Weights of a small GPT-style language model, trained from scratch on English Wikipedia: MLP 512 SwiGLU.
Each number is 128 + 32 x the weight over its row's rms, rounded and kept within 0 to 255. Layers, rows and columns count from 0. The size above them is the row's rms in percent of the matrix's.

# layer 12 attention query, 128x160, rms 0.126, rows 0-54,64-117, columns 120-159
size [ 90  88  80  95  87  82 103  84  79 101  91 103  99  93  90 101  97  96 106  99 106 119 101  99 101 105 121 109 100 106  94  94  99  96  85  82  91  90  94  92  92  97  87  83  86  86 128  88  95 119  99  95  95  97  96  99  90  73  94  86 100  98  71  79  99  96 110  83 105  83  92 104  90 107 105  96 100 104 104 116 103 105 107 109 104 115 109  90  79  97  97  90  79  97  93  83 100  78 102  98  91 112  75 103 127 105 107 116 108]
[[126 145 110 152 139 110 126 145 138 142  88 109 121 163  78 122 138  96  76 131  83 169 120  98 119  79 172 166 183 135 165 159  56  13 144 158 163 145  82 114]
 [117 124 140 172 164 129  96  81 157 111 110 115 106 149  78  88  72 106 136 103  90 179 158 167 127 123 175 104 117  74 165 127 154 103  84 164 126  95  95  87]
 [ 70 112 126 115  88 109  85 107 100 158  86 135 154 130 161 129 149  48  96 126 101  90  70 116 191 100  94 115 145 121 142 170 170 104  97 166 130 185  68 168]
 [ 73  67 126 105 123 141 120 130 115 129  84 169 172 119 131 160 134 116 166  93  97 120 147 105 160 160 120 150  77  93 133  61 177 174 111 169 131 174 112  60]
 [182 158 152 106 116 121 146 102 135  96 111 183 135 162 135 178 142 169  99 132 146 160  91 107 161  64 136 139 107 133 140  79 104 126 135 149  99 143 189  96]
 [122 120 132 150 176 141 157 167 116  77  84 112 104 118  76 117 115 130  81 121  99 162 151 188 162 120 137 112 121  92 143 168 146 120  98 134  70 138 161 151]
 [122  79  94 107 147 158 114 190 108 184  38  45 158 146 168 132 166 141 151  77 176  50 116 132 144 149 154 117  84 123 164 150 115 119 167 105 145 136  65 109]
 [113 202 160 160 127 113 184 168 176 105 126 177 156 140 123 112 147 149 138 138 116 169 163 131 130 132 135 122 122 108 130 109 100 112 174 151 115 120 106 123]
 [112 134 144 152 133 146 166 141 168 130 123 154  63 149  82 164 165 138 109 121  97 154 133 145 152  97 135 168 118 150 114  98 121 170 121 166 128 180 120  89]
 [108 137 163 127 198 111 137 108 120  89 116 168 138 134 134 146  65 186 132 126 139  99 120  72 181 130 102 129 129 114 178  87 112 163 121 109 100 142 105 157]
 [165 174 116  83 120 172  87 142 101 156 153  83 142  91  94 145 124  60 106  82  96 114 131 149 101 135 135 105 129  98  78 163 101 100 135 103 123 133 120 166]
 [111 154 119 139  64 103 191 118 137 110 179 119 102  65 110  91 105  96 156 155 117 129 139 185 125 126 119 115 134 172 140 187 131  86 114 110  99 124 123  50]
 [143 141  58 137 162 145 121 103 135 139 177 140 107  78 101 139 117 138 143 164 113 109 139 166 108 182 144 178 132 214 117 129  78 143 125 164 138 102 101 128]
 [160 142 186 103 125 100  90 101 141 119 161 156 151 147 136 130 206 105  78 120 108 133 123 192 161 133 126 146 140  99  89 122 143 127 172 150 119 143 152  62]
 [132  80 116 127 140 122  70  72 110 101 168 139 126  57 142  97 106 116 114 152  91 130  20 126 112  77 124 159 141 115  93 132 119  93 101 171  98 141 103  95]
 [189 100 118 211 175 151 126 155 113 118 138 117  77 111 138 141 106 143 153  43 122 124 127 127 136 135 181 157  73 140  63 127 103 119 164  86 134 121  49 137]
 [183 109 133 156 158  99 145 126 152 135 126 182  94 153 102 142 116 142  90 133 124  90  75 113 118 147 129 119  60  72 131 115 135 122 134 154 182 167  72 144]
 [102 145 144 126 146 164 104 196 158 194 146 114 122 111 120 191 173 132  91 164 109 118 144  82  71 140 102  78 104 184 127 130  77 184  98 116 145 159 138 173]
 [111 130 181 148 137  84  71 133 105 118  72  89  95  80 135 142 120 135 113 156 147 120 145 146 177  81 126 123 127 130 124 123  88 109 164 146 116 100 118  46]
 [116  72 140 113 106 132  91 112 142  88 136 181 132 132 139  92 149 195 120 122 175  85 122 134  34 106 122 163 138  70 118 149 102 104 115 163  96 119 130 184]
 [178 112 156 125  92 116 101 143 105 216 123 129 104  81 184 137 140 138 158 123 125 110  96 144  50  94 172 186 147 175 103  87  85 193 151 108 160 104 112 100]
 [128 138 135  79 116 126 102  98 141 100 110 164 135 110 111 185 134 145 136 116 113 110 136 125 120 167 130 144 102 111 103 152 199 109 121 126 158 148 157 134]
 [ 98  70 142 132 145 140 135 134 138 125 201  91  85  46 106 161  58 160 128 140 139 138 190 110 129 145 110  83 115 112  46 128 122 162 112 154  84 124 116 121]
 [ 27 104 113 127  80 164 197  95 139 135 150 118 106 131  85 112 152 107 152 106 171  89 108 184 140 113 123 133  80 140  76 175 146 175 156 132 136  95 159 168]
 [103  99 178  94 150 142 124 131 163  95 116 121  71  71 129 115 143 176 119  89  95 143 163 140  77 104 187 131 143 119 143 121 132 141  94 170  72 107  44 135]
 [119 131  94 148 111 147 109 130  89  91  86 122  83 127 112 171 139 133 169 127 128 127 132 127 139 159 125 133 160 129 118 147 105 162  99 121  93 127  66 106]
 [118 188 172  84 142  94 106 155  45 131 135 139 137 117 139 178 170  88  80 114 138  95 119  86 169 147 118 155 136  49 123  86 135  98 103 149 137 166 124 119]
 [107 143 190  86 107 168 122 128 163 164 181 117 182  84 130  71 150 156 133  74 168 150 166 129  50 133 107 136 103  76 101 153 121 191 129 125 158 117 133 109]
 [134  60  54 135 156  92 138 130 112 139 156 129 140 103 124 160 149 126 143 161 104 153 126 135 154 141 113 115 134  55 129  86 124  62 136 139  91 124 115 139]
 [ 72  99  76 161  91 128 128  69 177 116 151  90  99 157  65 100 169 157 117 173 140 119  93 102 177 138 130 114 126 102 106  96 195 133 166 175 103 110 151 132]
 [116 106 135 141 153 112 115 163 146 117 110  47 123  76 110 136 122  58 121 137 114 130 161 166 104 110 136 133  94  75 145 109 146 115 106 172 137 124 159 111]
 [136  71 131 136 125 158 116 114 192 134 107 133 184 177 142  85 162 156 151 196 132 104 158 151 105  81 144  80  94 174 117 107  94  82 160 140 131 170 182 145]
 [107  91 142  91  82  55  88  77  80  99 148 118 156 119 160  93 137  75 144 131  90 151 101 142 166 153  91 130 117 154 163 137 178 178  77 135 123 112 112 118]
 [223 172 142  79 152 105 151 184 112 142 114 110  36  44 133 108  90 150 101 152 158 105 131  98 117 139  89 185 109 128  94 136  96 139 176 129  85 122  55  69]
 [155 134 113 201 135 130 110 142 122 124 101 113 212 111 156 166 151 101 145 156  84 101 144 141  81  63 123 159 112 187 137 164  88  60 127 198 106 149  80 126]
 [ 91 139 105 122 137 133 108 108  73 119 125 131 104 101 116 132 189  96 116 101 144 173 132 108  79 136 160 173 143  84 153 111 115 111  82 151 101 133  76 136]
 [122 142 126 114 121 115 143 132 101 175  98 115 117 130 116  79 141  98 125 212 134  83 110 114  85 168 162 115 133 141 171  90 168 106 132 128  89  93 179 110]
 [124 141 137  69 105  89 137 101 127  48 132 111 138  99 142 100 201  55 131 123 153 153 123 151 148 138  87 162  76 128 135 144 147 104  81 115 154 127 114 132]
 [153 182 121  75  86 109 137  74  89 102 123 122 162 128 159 141 212  86 143 159 166  59 108 137  99 131 117 106 138 153 130 182 107 150 128 141 154 104 165 101]
 [132 164  74 124 208  85 104  61  81  78 109 135 140 127 144 138  90 124  74 148 161  91  96  40 175 145 103 126 166 118  94  84 101  96 134 157 120 120  96 141]
 [157 172 113 115 136 181 104 115 161 129  61 136 133 104  84 204  81 126 144 165 150 154  68 100  98 114  75 168  98 139  89 111 114 152 135  83  88 143  76 161]
 [156 153  94 137 130 162 116 117 155 149  59  86 152 129 112   4 122 157 114 151 116 152 137  97  63 126 197  60 147 102 101 188 127  82 106  82 138 124 186 140]
 [132  93 124 123 132 145  89 127  75 177  77  81 118 128 135 146 169  74 153 106  77 157 107 114 143 111 135 208 125 159 126 109 112  74  59  99 136 182  74 142]
 [ 99 124 167 144  95 104 102 161 133 144 136 131  94 129 163 133 160 115 147 174 115 128 162 155 111 158 113  46 132 115 126 103 104 150 127 112 146 150  95 131]
 [ 72 104 142 144 194 193 150 112 161 134 127 137  99 112 151 128  73 162 169 136 114 194 109 166 161 162  95 147 152 134 146 166 143 108  59  37  79 130 171 143]
 [127 106 113 173 138 137 136 109 126 120 153  83  99 136 114 171  82 143  93  93 199 186 154 130  86 198 142  98 150  95 149 172 170 185 141 124 101 148 148 116]
 [121 128 171  87  62 134 161  74 163  58 119 123 150 151 153 157  90 150 101 118 128 148  93 102 158 143  77 138 134 139  83 114 173 107 127 116 153 111 160 149]
 [127 147  91 104  99  57  57 119 146  98 139 113 108 148 140 129 163 126  75 122 112 101 153 117 167 126 155 153 139 167 152 120 191 116  96 143  92 134 127 153]
 [136  95 119 212 145 149 152 156 141 112 125  92 121 125 167  81 111 160 167  88 123  55 116 123 165 124  75 115  58  90  21 117 101 125 121 118 143  90  28 100]
 [106 170 191  80 136 159 130  74 154 109 142 133 139  92  99 151 100 133 147 122  60 160  91 134 110 136 174 100  91 141 138  87 143 212 136 152 174 165 125 141]
 [130  79  82 148  95 129 153 192 106 119  96 128 113 151 157 107 109 159  88 117 121 173 114 163 143  94 123 202 124 176  99 110  92 151 138 143 173 140 132  90]
 [121 136 127 171 143 152 102 120 166 110 110 133 199 153 179  94  92 140 161 102 201  99 132 187 119 145 152 191 150 192 121 152 126  78 195 153 109 143 181 193]
 [213  93  94 134 185 142 217 146 112 110 103 149 116 191 128 154 143 152  98 143 178  90 162 131 153 128 148 123 108 181 138 148 144 149 115 149 133 127 148 118]
 [118 149 130 189 145 110 148  55 123 138 153 131 141 152 149  97 169 135 125 124 146 101  92 117 107 137 144 100  51 119 110 118 181 156  92 147 160 181  47 143]
 [133 145  66  70  90 132 145  83 136 199  99 140 131 166 135 138 143 143 146 155  48 114 130 149 155  64 122 153 114 105 189 153 183 136  77  69 108 150 107 156]
 [147 152 131 102 105 111 114 168  86 136 117  92 145 131  78  71 131  97  98 136  80 163 132 123 149 150 143 152 131 161 161 135  72 102 162 161 123 158 115 191]
 [178 144 141  82 146  91 147 154 143  78  67  89  95  96  94  81 166  86 107 134 131 115 141 141 126 171 100 120 118 138  97 125  83 181 143 138  96  98 111 122]
 [129  68 157 128 107  71 102  99 131  99 130 138 194 162 122 114  76  92 118  88  88 114  76  88 159  46 143 179 189 130 164 141 199  77 152 151 151 118 165 136]
 [171 127 152 102 121  58  71 103 145 112 140  67 146 145 168 125 139 129 150 124 122 120  91 140 111 124  78  66 148 146 141 149 180 143 151  81 194 121 111 121]
 [ 95 182 152 140  98  68 135 139 159  94 138 133  31  66 125 127 143 122 141 143 116 129 175 105 172 115  84  70  97 112 132 155 151 114 129  99 120 156  86 121]
 [115  82 142 134 114 155 105 151 149 154 165 172 133 144  89 156 122 123 161  97 145 166  76 144 100 155 143 140 163  55 191 150 169 125  75  90 123  67 114 121]
 [135 102 128 157 166 128 129 183 123 168 128  75 165  66 116 157 107 139 116  97  71 177 147 104  90 111 140  66 147 109 127 152 175 138 120 140 146  97 116 161]
 [137 144 116  98 148 120 133 159 122 158 140 176  52 151 104 146  82 168 127  97 129 157 129 130 118 145 174 194 129 161 116 103  81 140 131 145  76 127 183 150]
 [132 128 131 141 118 134 111 166 150 182 132 132 101 167  92  96 127 146 128 128 164 154 150 127  89 155 123 186 109 134  99 128  55 193 148  82 157 132 119 147]
 [114 116 127 110 146 162 112 132 189 119 144 136 157 155 130  99 145 113 167  77 106  95 125 123  88 139 113 190 140 133 112 110 111 112 163 156 129 126 108  94]
 [174  73  85 117 136 136 129  91 169 119  61 105 197  98 137 167 161 128  92  90 109 181 152 136 102 227 125 137 121 116 135 181 146 144  91 114 105 131 196 135]
 [116 126 119 167 162 117 170 130 139 108  87  81  93 214  89 117 108 119 135 182 170 162 142 109 110 120 136 134 181 127 145  74 147 149 171 106  53 117 109 108]
 [119 137 149  90 171 131 108 178 180  97 173 147 108  91 110 149 112 126 116 156 174 127 197 149 107 127 153 154 185 147 134 144  79 173 153 116 204  78 191 167]
 [110 132  70 187 145  86 147  88 163 127  80 107 145 160  88 129 119  49 157 175 123 144 128  75 121  88  93 137 112 159 118 137 147 109 124 169 155  78 107 123]
 [ 89 155 133 108 102  77 100 135 121 107 147 166 148 118 146  76 172  76 139 105 124 138 114 105 154 179 110  74 153  88  66 176 110 125 125 104 127 142 201 137]
 [138 106 137 119  58  95 106 117 175 136 190 117 167  98 125 176  81 138 125  64 112  66 116 143 154 148 103  98 124  93 105 132 122  92  88 113 176 167 166 104]
 [136 104 121 126  99  74 157 104 158 144  85 105 127 199 115 150 124 130 108 150 107 126 144  91 143 118  62  98 150 151 163 155  74 116 145 119 154 107 133 141]
 [142 149 163 112 150 124  90 153 145 107 117  64  50 120 138 125 101  89 103 133 132 119 106 127 176 116 114 170  58 114  78 153 149 118 191 119 104  94 111  66]
 [143  91 186 106 125 120  79 135 145 163 138 150  81 131  54 159  79 157 121 173 121 135 101 119 147 135 119 147 165 162  97 148 126 106 182 158  48  88 133 153]
 [ 66 131 109 103 125 188 154 100 125 113 126 143  99 154 130 128 206  84 168 139 145  89 138 117 166 106 117 130 174 116 148 135  86 179 132 110  94 120 152 171]
 [122 102 173 112 152 142 106 133  80 133 139 141 137 108  85  80 159 140 131 179 120 151 104 131  86 130 128 105  76 109 109 182 141  94 125 119 116 136 211 118]
 [ 61 124  78 160 135 134 148 144 104 116  74 129 151 113 184 144 106 117 109 137 150 115 150 109 149 152 177 150  96 163 193 114  86 150 124 122 125 104 153 158]
 [145 157 134 131 112 172 114 172  92 129 187  82 114  97 163 130 138 148 128 102  83 114 148 170 128 180 199 152 162 164 156 135 132 103 145 114 131 118  76 127]
 [113 173 110 126  97 113 124  85 100 127 142 164 112 120  97 141 143  63 133  76  99 106 157 124 183  99 104 154  85 127 109  92 147 133 124 135 156 172  89 102]
 [ 90 120 128 154 165 151  44 151  89 115 115 141 106 117  91  67 102 125 109 113 111  87  63 123  76 136 173 175  81  98 122 107 120 154 180 122 154 188 175  76]
 [222 112 165 107  93 146 106 156 119 165 139 112 120 136  85  71 155 120 132 117 111 136  69 144 127 133  69 112 130 118 155 118  90 144 120 126 141 147 137 118]
 [110 111 166 142 104  91  86 153 100 136 158 124 122 125 157 201 141 143 130 145  95 164 116 141  99 118 181 135 146 177 126  78  35 197 119 126 183 137 178 178]
 [ 99 109 152 116 109 118 178 155 119 112  83 146 135 113 119 116 101 126  98  60  79  97  44 147 120 166  82 104 130 100  81 145 109  93  91 153 102 193  32 100]
 [144 108 139  78 101 143 132  88  98 141 162 141  34 107  97 191 126 150 138 121 168  82 117 100 164 120 103 148 153 118 169 111 122  87 104 149 141 135 106 170]
 [ 97  77  92 105 189 119 180  71 104 141  80  80 194 132  89 157 204 148 101 143 105  95 144 144 112 153 161 169 130  86 132  88 108  79 113 108 193 123 131 171]
 [189 117 117 127  89 115  91 105 160 183 139 154 171 118 177 114 127 188 126  49 134 116  69 100 159 119 123 141 170  68 162 124 133 166 118 106  83 167 134 109]
 [119 145 161  92 109  65  86 125  87 230 115 142  85 100  77 165  95 166 180 171 167 102 132 117 113 128 142 152 133 188 127 121 156 115 170 120 147 152 129 119]
 [103 120 143 135  82 100 157  36 119  94 173 124 176  86 171  94 105 116 181 101 127 153 101 125 171 165 110 149 144 112 125 173 225 161 103  89 108 185 118 131]
 [111 140 142 172 167 155 104 143 114 140 110 114  73 112 114 101 125 160  94 143 142 113 182 128  91 169 122 201  96  84  77 109  99 104 154 118 161 160 112  58]
 [ 78  83 168 142 132 118 191 103 133 191  95 136 130  89 134 128 153 162 181 141 163  67 165 111 181 137 209 170 138 101 111 128 128 105 151 209  69 168 154 158]
 [188 109 141 158 103  97 169 134 107 126 135 101 161  82 138  77 109  75 121 114  99  76 104  92 132 136 111 175 105 188  92 160  60 122  84  97  81 145 130 179]
 [112  79  90  48 136 125 135 108  78  44 141 186 127  94 134 108 149 111 134 104  95 169 131 131  85 179 118 159 115 117 106  91 140 126  52 193 157 191  99 133]
 [ 84  98 107  96 156 121 134 107 159 151  98 193 162 127 132 156  73 121 119 102 117 112  85  73 144  92 122 160 110 120  96 170 154 147 105 133 168 116  99 144]
 [ 76 113 198  82 108 148 110 104 163 130 136 165  72 188 149 119 134 146  81  87 156 207 103 120 141 114 166 105  83 107 140  90 161 127 114 145 128  65 117 174]
 [118 110 121 158 153 142 111  61 116 124 106 102 116 119 105 157 106 164 124  98 129 134  90 113 152 198 106 119 146 127 172 113  97 158 114 229 167 147  68 138]
 [ 87 143  92 158 114 142 138 173 173  91  84  68 125 167  66  87 122 122 104 131 125  98 138 150  93  57 157 171 132  66 139 131 216 161 122 164 173  74  79 126]
 [122  77 152 123 102 165 173 165 113 131 125 170 124 151 111 145 129 100 150 174 167 103 112 155 100 127  92 112 148 134 179 145 123 140 133 129 173 114  96 130]
 [144  52 107  55  77 111  85 168 161 164 185 110 158 111 151 144 134 117 108 131 180  95  98 186 144 137 139 134 180 199 159 108 145 112 157  75 127 191 122 124]
 [119 141 108 109 165 161 129 135  89 159 156  88 156 109  97 149 135 149 148  71 150 112  98 132 189 142 173 167 127 124 158 115 164 129 132 132 164 197 255 106]
 [153 116 104 174 155 139 128 150 123 114 184 197 129  97 112 123 117 129 162 160 123  91 116 131 111 140 141 166 138  58 143 126 133  87 179 143 112  98 138 126]
 [117 135 167 147 138 131 149 155 168 188 129 165 124 212 142  80  90 161 132 111  66 109 174  75 157  58 140 113 163 139 149  79  97 134 161  84 194  87 131  60]
 [132 170 110 138 155 107 122 105 140 129 175 186 170  96 126  98 127  73 132 103 120 122 112 159 152 154  82  75 123 144 152 186 126 106 134  86  98  63 159 156]
 [140  99 149 152 103 155  41 128 149 148 159 133 167 108 118 152 129  85 120 106 128 158 143 162 124 152 128 133  93 108 117 173 181 145 144 165 112 132 168 106]
 [115 209 172 112  65 111  75 173  77 114  47 145 119  28 137 141 158 131 117 139  97 154 122 126 130 136 110 126 129 115  98 100  97 158 157 112 117 124 191 115]
 [ 83  89 104 117 164 141 137 101 159  72 147 127 150 124 119  94 145 113 194  22 109 137 158 140  81 157 153 146 153 112 118 116 183 125  70 165 156  80 190 123]
 [ 87 149 130 175  75  91 129 114 116 148 128 126 213 130 143 165 125 146 109  97 103 130 206 110 105  90 129 214 169 131  84 177 115 128 127 100 134 152  93 181]
 [138  79 137 126 123  93 137  85 148  99 115 117 114 157 140 115 113 111 129  82 126 161 126  90 126 119 124 108 147  59 151 132 100 110  63 151 161 144 123 160]
 [128 148 106 128  99 128 145 149 126  93 119 167 109 113  86 155 123 183 118 122 175 153 108  89  77 115 136 119  87 189 132 184  98 138 177 112 180 128 134 174]
 [189 136 147  80 132 125 113  75  97 122 120 128 139 194 174  82 113 176  75 145 147 107 128 141  93 123 142 157 146 192  89  91 104 109 114 170  72 152  53  86]]
# layer 12 attention key, 64x160, rms 0.0854, rows 0-53, columns 120-159
size [140 122  99  95  94  91 105  97  98  96  96 106  99  97 104  99 106 105 103 101  94  98  98  97 103  95 104 106  99  94 103 103  92 101  90 104  99 101  98  94  99  98  99  94  99  95  91 102 100  94  96 102 101  98]
[[164 193 144 141 159 194 154 186 152 142 133 128  81 162  87 137 149 168 124 123 145 128 192 125 122  98  91 135 158 118 122 105  86 128 176 124 177  81 197 135]
 [116 103  97 104 103 115  59 123 102 106 145 206 136  98 157  50 147  91 127 171  99 108  83 125 147 112 150 127 168 135 156 147 152 135  82 144 115  96 112 163]
 [104 125 104  75 100 134 130 110  71 118 146  85 153 173 179  75 111 103 106 142  79 129 112 163 124 117 151 131 144 126 111  91 185  68 103  58 138 152 102 122]
 [ 89  96 131  89 110 102 143 128 123 133 141 138 164 108 168 140 165 147 156 148 123 152 158 125 147 102 110   2 119 129 116  95 176  90 146 114 110 183  94 124]
 [109  77 120 114 129  96 128  89 126 160 132 130 130  42 167 125  87 131  98 106 116 126 148  93 161 128 150  86 109 178 147 160 117 129  82 131 144  86  77 177]
 [180  82 156 153  52 141 198 147 137  62 158  69 126 121 104 134 132 112  72 111 138 177 100 149 157 174  71 111 175 115  98  99 151 127 140  68 158 124 175 164]
 [116 159 111 113  99 135 143 101 147  87  85 140  61 112 181  89  91 141 124 122 137 145 154 123 154 101 104 155 152 116 147  96 168  59 171 164 136  85 177 138]
 [179 129 109 107 146 157 179 181 112 135 116 208 138 153  83 137 116 180 116 100 173 125 181  94 136 172 114 146 123 145  78 122 108 133 188 107 198 150 129 140]
 [144 135 131 128 171 146 171 174 204 162 157 100 120 146 153 138 112 167  61  87 166 140 184 150  95 116  94 164 129  80  95  92 121 167 109 160 204 132  95 125]
 [ 88 177 133 135 120 180 160 164 161 154 167 136 152 136 120 163 163  98  91 163  81  99 121 124 134  45 109 180 127 135  93  74  87 124  80 190 137 163 146 132]
 [ 95  97  74 147 124 132  71 170 184 140 148  30 124 141 144  90 130 132 104 142 118 173 158 149 136 138  73  79 134 118 159 167 131 144 122 104 149  56 128 115]
 [157 123 114 169 101 183 172 128 122  83  83 158 105 163 122 171  54 153 152 172 112 112 122 119 151  97 150 152 154 206 102 108 151 164 139  85 123  62 146 131]
 [163 136 136 124 140 173 107 121 164 196 151  79 118 103 108 190 114 140 162  76 211 107 152 123 119 156 118 212 147 160 117 182 109 159 157 155 166 169 104 122]
 [ 55  82  73 181 126 107 141  74 157  66 169 161 109 129 117 187 104  77 152 134 141 147 125 105 184 131 159 154  88 187 122 141 175  89  73  93 167 101  98 165]
 [ 84  90 105 131  68 135 122 102  82  93 153 125 154  74 151 111 145 127  99 115 102 124  87 158 122 124 135 111 131 192 142 159 157 155  85 113 120 141 163  90]
 [151 112  97 155  84 133 116 100 118  70 110  96 131 105  84 135 104 151 100 182  74 148  87 145 109 148 163 133 162 154 127 132 141 124 152 100 108 154 182 152]
 [136 101 115 118 136 101 170 100 125  78  71  49 144 124  68  59  99 147 103 153 120 114 160 111 126 134  66 221  99 162 114 138 110 157 164 114 125 139  72 145]
 [ 86 155 142 101 156 135 185 145 160 146  90  90  83 137 138 149 180 176 109  97 152  98 152 135 127 127  93 178 137 116  95 112 160  64 161 127 119  78  71 112]
 [158 153 142  67 134 103 158 135 187 170 158 172 163 126  65 109  95 153 146 136 136 116 101 113 106  81 153 104 147  84  72 133  81 135 142  99 112  84 176 142]
 [131 140 196 142 115 139 149 172  94 148 107 166 138 136 155 189  42 116 136 146 143 151 118 149 155 161 115 151 178  56 128 158 124 152 123  55  97 136 118  99]
 [114 158 148 174 136 155 101 111 174 148 135 108 111 132  86 116 141 130 146  74 182 104 116  96 121 107 123  37 119 117 108 153 156 123 182 161 145 127 125  60]
 [ 96 159 103 144  92  96 105 102 100 150 154  79 222  54 168 100  73 106 147 108 125 191  98 168 149 162 158  93 135 149 140 139 148 148  78 135  83  92  81 107]
 [ 78 113 135  81 155 132 139 107 133 153 118 149 112 101 167  58  89  85 147 104 159  94  66 177 133 140 193 181 117 117 167 136 123 150 162 133 138 131 136 118]
 [143 176 178  84 161 122  52  93 119 105  97  99 113 141 168 134 127 144 138 155 163  96 152 150 124 150 171 139 157  96 139 146  90 200 126 174 168 129  72  95]
 [169 141 138 108 115 150 176 151 154 123 153  72 132 160 153 145 177 134 136 171 140 205 159  99  80  70  98 104  99  75  90 157 131  95 107  88 229 138 143 110]
 [209 116 135 154 170 126  82 112 157 143 155 100 134 110 130  43 158  99 109 135 142  80 141 121 154 125 118 179  64 106 167  87 127 184 107 111 129 177 110 139]
 [116  95  88 157 112  95 173 120 145 140 153 112 173 123 133 148 174 122 146 219 120 122 103 137 106 118 153 126  73 172  56 114 118 154 128  75 149 128 141 108]
 [148 115 155 147 128 188 162 135 170 121 109 197 129 178 120 196 176  92 131 120 163  97 160 141 195 124 100 157 147  93 149  95 107 177 166 152  95 139 162 142]
 [119 151 179  89 134 146 143 144 134 125 187  92 120  67 129 110 140 124 151 103 182 140 148  79 102 137 172 150  96 166 122 163 114 164 185  92 119 169 122 128]
 [129 131 110 136  99  90 126  90  76 109 189  99 103 142 155 100 141  87 155  55 112 126 156  81 144 159 168 162 124 128 107 124 105 107 130 147 145 140 111 137]
 [148 105 127 150 150 144 190  86 140 124 143 178 124 162 134 159 117 151 157  94 193 130 138 120 125 150 105 156 111 154 139 102 103 127 124 100 118 111 171 113]
 [146 139 128  61 146  63 108 147 147 176 213 155 154 103 173 114 132 127 159 155 158 157 124 110 158  95 162  88  77 135 168 133 142 188 185 191 134  89 134 132]
 [ 86 102  91 128  76 106 112 112 121 115 130 140 160  97 173 135 126 103 160  99  84 154  86 111 155 173 159 111  85 147 160 142 149 156  95 173  92 157 139 141]
 [129 196 117 160 144 125 178 166 187 108  67 113 116 140 112 145  84 128 134 154 135 129 166 137 156 150 104 122 111 148 124 121  98 132 186 127 127  82 178 103]
 [146  72 126  92 118 105 134  76  93 154 126 142 197  95 187 178 132 175 167 115 105 156 105 104 191 163 102 172 114 144 132 156 140 119 155 126 137 166 136 162]
 [105 135  86  91  71 119 139  95 103 105 171 116 119  92 176 116  90 108  75 153 102 169 105 102 142 111 152 128 110 187 161 123 141 137 124 171  97 200 105 130]
 [ 86 161 105 111 115 150 142 120 126 100 119 165  74 131  78  81 109 112 132 118 146 178 108 185 121 154 116 168 103 140 113 126 124 130  96 191  94  97 165  97]
 [ 76 143 138  87  75  96 103 126 100 159 122 150 118 137 174 100 164 152 140 105 113 145 129 110  96 148 143 170 126 150 131 146 126 132 148  76 103 123  74 188]
 [137 124 140 134 180 119  96 104 142 119 148 136 101  97 163  94 102 113  83 168 142 164  99 145 114 153 170 141  60 104  88 194 171 109 159 123 155 115 167 113]
 [125 164  95 165  89 145 102 117 137 116 201 100 187 102  87  53  95 108 125 150 125 153 126  93 118 108 184 145 191 181 152 109 182 112 137  93 137 107 135 125]
 [110 136 158 120 114  89 232 137 170 129  96 165 141 116  73 139 141 137 130  79 173 107 156 133 109 120  98 137 121 140 194 129  98 163 199 121 168 146  89 100]
 [ 71 136 161 106 123  98 176 120 153 155 104 120 116 174  79 124  75 117 115 182 122 178 126 103 213 165  58 150 181 155 131 135 131 133 169 124  70 110 154 178]
 [160 122  82 118 133 112 109 136 139 114 114  86 137 129 147 149 152 139 145 151  95 100 140 129 124 110 123 124 146 169  98 128 156  77  95 115  57 122  85 160]
 [154  68 111  70 129 123 120 142 117  74 151 151 117 137 151 146 151 113 135 132 130  96  75 164  99 133 206  82  92 165  89 148  47 100  61  98 118 164 101 160]
 [127 119 138 144 138 102 133 103 124 165 115 146 151 153 140 155 133  56 150 134 102 106  82 135 133 145  88  90 129 129 151 110 101  86 134 161 138  83 129 126]
 [150 193 190 154 154 176 218 144 128  78 124 196 124 161 120 117 161 174 138 175 138 153 121 164  97 153 135 102 110 112 149 146 119 172  88  39 122  89 182 181]
 [ 75 166 161 138 104 169 152  96 127 158 127  98 143 104  80 141 114 125 147  92 153  92 156 123 136 128 164 131 117 168 140 158 150 154 173 150 113  55 151 172]
 [136 104 139 155 122 141  92  87 114 118 147 106 139 110 179 150 156 110 106 134  93 150 105 116 155 164 152 186 155 129 124 153 163  81  91 210 104 165  57 134]
 [111 138 100 162 129 134 101 154 118 138 104 183  85  59 107 167 154 143 116 160 170 121 175 111 122 132 125 115 121 101 194 128 109 122 196 149 141 171 123 120]
 [153 134  80 185 137  78 142 142 100 114 115  80 154 194 150  53 169 101 143 169 114 116  69 155 171 131  87 128 149 229 161 128 125 200 120  68 154 128 114 157]
 [126 216 104 167  91 148 132 108 127 131 114 134 169 114 126  57  93 152 100  84 213  91 120 109 140  53  96 128 112 181 134 158 137 113 123 155 109  92  96 186]
 [164 203 101 106 120 152 115 101 132 120 108 128 131 157 105 155 155 105 104  73  92 147 128  84 133 147 107  76 131 213 172 124 130 173 142 107 176 149  63  95]
 [ 59 140 137 103 119 107  85 132  99 100 164 113 116 159 101 129  90 124  91 102 158 156 166  74 101 143  53  83 164  85  77 130 145 123 172 195 106 126 217 149]
 [101 133 124 169  93 100 149 129 169 185 123 108 127 135 167 117 195 179 127 112  93 103 120 104 105 112  72 110 163 151 169  96 141 178 115 144  95 144 171  87]]